python train.py --n_layer=15 --d_model=256 --n_head=2 --n_kv_head=2 --head_dim=128 --d_mlp=1024 --vocab_size=8192 --activation="tanh_gelu" --norm="layernorm" --norm_place="pre" --norm_eps=1e-05 --positions="learned" --qk_norm=false --attn_scale=0.0884 --bias="all" --tie_embeddings=true --parallel_block=false --init="uniform" --init_std_qkv=0.0689 --init_std_o=0.0 --init_std_up=0.0689 --init_std_down=0.0 --optimizer="soap_variant" --lr=0.00531 --beta1=0.95 --beta2=0.99 --weight_decay=0.032 --lr_head=0.00844 --grad_clip=1.0 --warmup_steps=200 --schedule="wsd" --decay_fraction=0.918 --decay_shape="linear" --final_lr_fraction=0.0 --batch_tokens=262144 --seq_len=512 --doc_mask=false --train_tokens=906800000 --steps=3460 --dataset="wikipedia_en"
Each number is 128 + 24 x the weight over its row's rms, rounded and kept within 0 to 255. Layers, rows and columns count from 0. The size above them is the row's rms in percent of the matrix's.

# layer 10 attention value, 256x256, rms 0.137, rows 142-154, columns 0-127
size [100 107 100 101 106  98  97  96 104 100 103 110 106]
[[164 146 146  99 110 168  97 125 170 130  97 105 150 112 121 149 129 128  92  92  99 148  99 121  72 120 117 123 140 187 134 108 149 155 137  95 145 126 114 102 105 187 115 118 136 158 112 138 137  89 142 142 131 177 110 100 205 125 109 129 177 131 107 143 167 108 126 138 198 138 105 155 110 152 113 164 148 155 184 117 133 127 108 122 142 116 130 131 143 148 111 117 152 136 113 154 141  84 142 145 124 117 150 135 105 159 109 137 116  90 149 106 136 166 131 148 142 139 117  91 119 114 170 121 134 141 149  92]
 [148 135 115 186 114 136 152  87 133 142 126 177 141  75 146 173 132 123 174 112 129 148  86 150 119 148 162 121  90 109  61  72 115 105 123 152 159  84 110 112 154 134  93 161 121 137 130 124 168 113 100 153 111 147 140 133 109 152 120 109 121 142 140 121 134 113 137 143 107 150 149 113 148  72 159  99 128 122 127 115 140 110 129  88 150 124 120 137 136 128 137  90 105  63 167 122 108 128 173 151 159 128 131  97  75 166 132 111 115 172 113 143 123 112 108  99 147 148 164 165 132 133 163 127 117 113 112 161]
 [161 135  97 124  85 116 143 102 180 118 114  68 135 166  88 165 140 138 146 155 133 185 143 161  86 123 145 108 157 105 118 138 175  91 177 156 131 104 132  92 109 124 113 167 160 131 139 148 152  98 139 118 123 156 137 139 112 118 135 172 131 147 116 130 141 158  98 140 129 131 120 114 103 120 168 151 130 136  95 122 139 143 152 163 120 108 163  98 147 171 190 123 116  92 143 135  80  90 108 123 113 110 135 134 174 111  89 151 151 162  66 150 139 123 152 127 151  83  95  95 117 123 112 151 138 117 132 124]
 [136 157 118 140 103  89 125 130 130 104 119 111 100 116 146 119 106 124 148 114 124 121 141 159 135  96 110 150 131 159  84 140 105 124 141 118 118 144 130 161 133 143 147 132  93 126 121 101 119 162 122 128 126 127 110 154 159 139 124 138 168 118 122 135 153 121 142 111 139 129 166 143 145 137 174 176 143 117 125 118 129 164  86 113 169  94 109 147 103 117 109 100 121 146 127 162 111 121 131 149 134 166 148 143 125 108 119  90  96  94 133 139 127 117  83 158 116 131 117  89  87 130 129 172 120  94  89 102]
 [159 156 170 133 115  97  90  96 132  91 131 105 101 122 113 124 137 167 155 118 136 152  97 135 107 160 161 158 106 110  95 188 110  92 122 121 146 100 128 159 153 191 133 121 119 108 139 119 121  90 176 126 116 141 136 169 157 165 101 130 159 118 101 160 162 108 128 132 116 134 108 107 148 166  64 151 134 138 149  91 130 151 140 140 136 151 155 130 154 162 168 125 154 157 134 132 138 159 151 142 140  86 118 139 118 145 126 182 147 147 152  99 105 107 123 104 111 165 131 102 139 147 124 114 104 117 129 116]
 [ 93 123 161 120 123 120 155 164 107 123  84  94 114 109 125 123 146 136  99 125  99 140 159 145  97 108 148 115 120 111 131 165 115 125 123 131 122 130 157 132  91  77 158 136 176 131 101 155 102 121 128 153  82 121 200 105 135 150 128 115 146 152 140 142 108 111 155 132 111  91 109 141 108  98  88 209 119 139 147 139  95  99 124 142 145 114 160 101  97 122 151 117 103 153 154 124 144 108 145 132 178 130 106 164  95 140 139 169 126 142 149 103 139 154 131 129 114 118 100 150 143 144 149 140 139 141 165 118]
 [128 118 104 142 108  88 167 170 130 144 147 155 172 127 132 143 147 158 105 122 116 116 101 119 145 170 152 100 148 136 153 122  74 120 135  96 105 143 111 104 106 171 113  97 134 135 166 107 118 120 119 141 156 134  99 119 135 170 118 136 126 123 124 112 176 156 116 116 163 154  98 121 182 145 121 111  54 129  92 106 162 162 103  98 161 119 106 137 100  78 126 174 113 124 157 148  84 149 108 139 107  48  99 128 143 104 115 128 102  88 152 173 150 129  92 138 137 133 110 142 131 162 126 169 148 127 103 177]
 [139  90 149 127 131  89 129 128  86 101 133 187 127 158 126 133 147  85  99 122 147  83  96 139 139  83  81  97 142 144 128  98 134 121 137  97 152 138 125 121 111 146 127 128 105 139 119 138 128 155  89 144 159 171 149 167 120 124 145 117 150 115 130 130 129 111 152 175  97 113  98 135 117 161 130 121  98 160 130 112  87 101 158 105 143 129 123 113 108 127 196 140 126 135 140 105 126 148 117 145 133  78 106 154 156  98 133 132 169  80 113  97  99 132 120 143 155 144 176 118  78 110 112 170 151 154 119 127]
 [115 114 133 122 103 130  40 142 166 124 175 141 141 125 114 135 169 114 112 159 126 166 149 145 167 141 175 130  75 104 142 123  95 137  92  94 136 124 159 185 117 102 154 114 150 131 139 143 140 149 121 132 135 115 108 171 132 146 143 115 150 129 109 151 102 145 115 145 198 133 125 137 179 113 129 149 158 175 136  96 110 138  99 146 115 123 142 188 162 130 143 117 140 128 115 124 157 154 142 121 141  69 125 115 155 158 152 132 136 143 147 107 140 115 150 187 161 152 118 137 119 142 132 125 116 112  96  94]
 [103 168 122 124 107 102 148  89 133  73  88 171  93 123 117 126 127 119  66 102 107 118  86 134 102 125 138 122 116 151 142 140 113 133 131 105 141 136 138 125 119 120 141 141 154 120 155 122 126 149 103 135 130 108 132  97 145 106 177 130 108 101 104 114 123 157 165  83 148 148 151 119 152 137 109 146 140 134 129 155 140 144 103 142 128 140 120  56 159 152 129 108 108 124 115 108 143 180 134 124 122 139 124 120 136 106 146 141 139 130 110 130  84 120 169 111 129 173 120  76  90 147 112  90 110 126 104 130]
 [129 118 152 173 152 109  84 154 146 192 162  89 119 118 106 100 117 168 129 135  75 169 131 112 128  69 148 134  95 162 168 120 150 168 110 112 144 146 168  89 153 151 120  87 156  97 100 141 123 158 155 154 178 170 124 184 139 166 133 142 140 115 147 128 105 160 139 140  92 140 151 142 152 145 116  92 118  94 168  94 139 107 103  94 138 148 129 136 125 115  86 139 108 116 127 121 159 158 120 106 129 134 141 143 127  67 101 135 107 148 125 110 132 116  79 126 131 137 137 141 121 103 165 154 125 121 127 147]
 [116 147 135 172 129 101 108 145 151 137  66 117 125 154 146 143  83 151 126  92 108 135 134 181 150 110 113  79 106 145 139 109 114 135 104 144 170 171 121 129 143 146 153 131 134  99 137 144 125 144 139  96 118 120 150 130 167  82 155  90 121 144 118 134 106 117 155 117 119 153 116 138 118  89 171 135 196 152 108 117 108 153 141 146 150 136 109 133 199 122 116 145 188 111 134 133  97 126 111  99 153 118 114 131 124 104 113 129  94  87 101 138 113 122 130 114 137 142  96  96 102 143 149 130 143 115 124 130]
 [152 149 113 158 112 120 155 148 125 109 165 146  96 138 156 128 102 142 115 143 143 160 111  85  99 150 128  97 158 129 150 133 103 140 136 152 130 136 105 100 124 118 107 137 106 106 155 119 104 151 120 125 130  95  86 120 120 109  90 133 130 122 116 112 147 109 162 118 132 111 118 162 111 127 154 121 120 106 129  95 118 113 107  88  90 105 133 148 122 141 108 125 108 127 120 120 175  82 154  73 130 178 125 113 169 121 149 130 116 131  71  94 145 152 125 114 151 105 182 138 112 101  78 146 128 149 169 107]]
# layer 10 attention output (transposed), 256x256, rms 0.107, rows 142-153, columns 0-127
size [103 109 100 103 112 101  98 100 102 101 108 110]
[[138 111 170 147 197 108 142 103 125 144 111 118  96 119 143 116 145 102 109 172 146 132  87 143 158 130 149 155 134 119 152 192 148 117 113 144 127  96 145  81 114 113 106 138 141  98 150 136  75 137 141  97 193 131 107 143 139 132 153  97  65 132 132 102 109 161 149 141 108 123 135  98  90 137 152 114 103  85 123 153 163 126  98 132 108 127 142 103 114 133 111 137 116 168  82  94 110 141 128 121 121  94 153 131  83  94 137  99 137 165 110 108 161 113  84 132 133 130  92 132 106 133 100 154 107 141 122 120]
 [158 112 161  74 164 132 128 157 101 118 134 114  85 157 121 143  91 144 147 143 109 146 137 118 135 151 116 170 155 148 159 113 131 172  97 112  93 163 172 143 139 200 139  99 111 118 126 150  76 188 136 151 154 128 103 135 135 140 110  92  86 123 157 164 148 139 133 133 150 129 130 122  79 116 176 142 125  98 145 144 142 158 154 140 150 148 110 138 145  79 158 116 142 142 134 126 131 144  97 132  99 154 138 117 115  88 100 162 134 130 110 150 146 146 131 120 148  89  99 120 138 137 126 129 104 114 122 106]
 [136 143 111 166 119 170 135 127 113 113 163 125 136  97 154 140 134 149 155 108 118  94 127 130 142 143 142 107 127 133 149 161 139 129 123 134 175 132  96 131 172 108 120 113 107 160 132 145  72 196 164 167 108 155 161 119 113  95  79 101 120 109 133 122 131 153 144 153 171 125 119 145 157 126 118 122 120 126 140 149 127  96  96  93 126 161 154 126 177 150 105 108  96 169 177 127 153 166  97 169  97 132 122 144 114 111 182 120 164 102 108 109 147 173 155 139 169 120 133 169 127 108 147  99  96 169 139 141]
 [109  97 139 129 120 137 147 139 149 134 130  96 112 133 123 151 150 164 106 127 141 122 156 141 161 166 185 125 109  95 122  90 131 112 170 160 117 114 116 116 102 126 121 159 128 131  92 135 157 140 107 111 121 138 164 100 141 150 130 141 145 122 100 144  98 123 117 137 127 133  85 161 150 166 118 119 101 107 123 107 176 168 120 119 105 177 147 143  61 162 171 126 125 143 139 122 107 156 110  77 135 102 135 155 135 138 154 128  87 130 119 132 122 104 164 129 138 118 113 131 139 169 126 163 125 100 152 132]
 [141 222 106 140 172 141 137 131 120 131 117  87 132 215 157 133 135 125 115 135 131 124 114  91  83 131 118 168 131 120 130 132 112 134  94 147 160 165  90 121  97  88 131 146 125 122 125 122 152 136 135 119 130 122 127 100 165 120 168 153 111 112  87 100 107 165 139 109 112 126 125 138 123 102 131  90 115 132 166  99 112 138 134 124 143 132 117 125 146 112 160 141 134 116 139 158  93 155  73  91 116 147 163 137 160 153 155 105 137 127 143 115 122 158 132 137 152 111 127 117 159 100 139 145 174 158 119 149]
 [149  96 137 162 145 164 155  84 154 134 177 131 126 130 160 107 135 119 128 119 159 174  73 135 130 149 168 123 124 136 121 147 121 138 134 137 157 122 124 138 167  95 107 119 135 126 130 170 109 129 113  78 125 123 103 147 111 137  97 147  88 129  73 135 127 146  80 134 154 120 109 153 156 137 168 146 137 124 143 138 109  95 138 106 129 119 112  81 181  81 129 134 136 106 138  98 135 108  51  98  91 169 173 141 145 135 121 117 106 111 101 111 110 106 134 125 134 153 138 130 102 111  88  94 102 127 106 138]
 [128  90 156 131 136 145  98 155 154 125 133 143 101  95 153 109 115 139 147 176 168 134 160 154 132 127  97 155  92 133 129 129 140  94 100 132 138 141 143 113 117 179 128 119  96 135 131 101 110 130 109 137 140 126 193 151 137 125 158 138  68 130 113 142  91 146 136 100 119 104 126 142 145 132 111 154 154 117 125 130 129 143 176 157 154  77 134 143  69 129 117  84  84  96 113  83 166 132 189  77 148  79 125 137 137  99  80 130 162 145 103 111  91 193 144 104 138 123 180  95  88 158 110 141 120 102 113 170]
 [ 99 121 104 138 139 101 171 135 153 133 127 127 130 124 164 131  82 131 152 122 149 115 163 123 115 133 153 126 136  95 116 122 132 161 147 152 154 134 116 115 152  97 136 142 131 153 159  98 118 123 139 133 147 125 158 113 114 157 126 144 163 158 142 133  87  85 150  82 166 161 148 109 130 124 123 146 164 125 143 121  97 142 101 143  71 140 129 111 102 105 108 126 189 160 117 108 112 110 166  76 141 129  85 102 147 102 134  79 103 137  96 121 140 145 187 101  78 116 129 159  95 113 151 153  80  91 125  86]
 [177 131 140 104 114 102 166 168 153 141 130 116 133 128 141 137 112 128 133 118 131 132 166 101 123 141 117  99  88 152 114 145 149 128 132 127 126 109 118 176 111 133 152 183 159 130 102 150 126 103 132 113 114 111 123  88 127 123 175 137  66 158  65 158 135 119 100 127  99  98 157  91  85 147 133 135  86 129 106 108 128 148 144 127 140 156 171 109  88 140 117 172  88 112 129 127  92 101 102 148 121 117 137  80 120  99 143 126 116 182 117 140  85 143 163 104 123 102 150 102 133 118 140 141 126 151 132 118]
 [137 112 108 162 154 121 134 142 132  94 116 137 143 119 134 143 130 143 129 134 143 123 105 158 107 103 130 119 134  85 133 147 131 147 112 140 137 131  89 125 148 133  96 150 108 158 129 163 133 126 180  98 109 153 143 152 122 111  85 147 132  99 105 125 118  86 135 154 119 112 122  97 168 123 138 107 125 159 114 160 120 111 143 102 156 130 141 139 121 115 135 150 154  96 151  94 145  88 152 134 102  98 110 146 107 106 152 113  86 119 177  97 172 111 139 108 182 126 123 157 129 132 142 128 148 122 116 150]
 [126 161 102 130 103 120 161 140 109 168  98 126 169 112 120 170 130 152 124 148 165  90 100 106 125  81 106 158 125 145 119 137  82 103 139 128  78 118 107 126 142 155 152 135 151 123 137 134 174 142 118 112 110 166 138 111 128  75 196 114  88 151  85 133 145 135 125 143  87  81  95 145 147 125  88 128  89 172 145 162 115 126 140 149 102 165 139 144 160 122 161 142 111 165  79 120 101 146 173 121 142 162 105 151 132 107 140 104 168 145  57 162 146 113 153 142 130 136  82 102 139 140  86 122 146 148 101 115]
 [143 129  95 116 132 105 105 106 148 144 188 100 141 109 109  91 173 120 160 156 135 137 141 145 152 133 141 139  73 116 122 122 105 110 164 150 108 131 152 130 149 130  96 167  98 137 123 107 140 154 128 178 112 120 147 135 125 141 118 100 192 117 134 163 134 119 131 102 122 146  96 103  91 120  95 116  92  92 111 145 136 151 147 118 105 163 113 121 108  95 147  76  97 148  95  98 134 124 117 114  85 121 122 157 139  92 146 116 132 128 133 130 128  88 124  97  99 141 119  67 124 149 103 125 114 143 156 124]]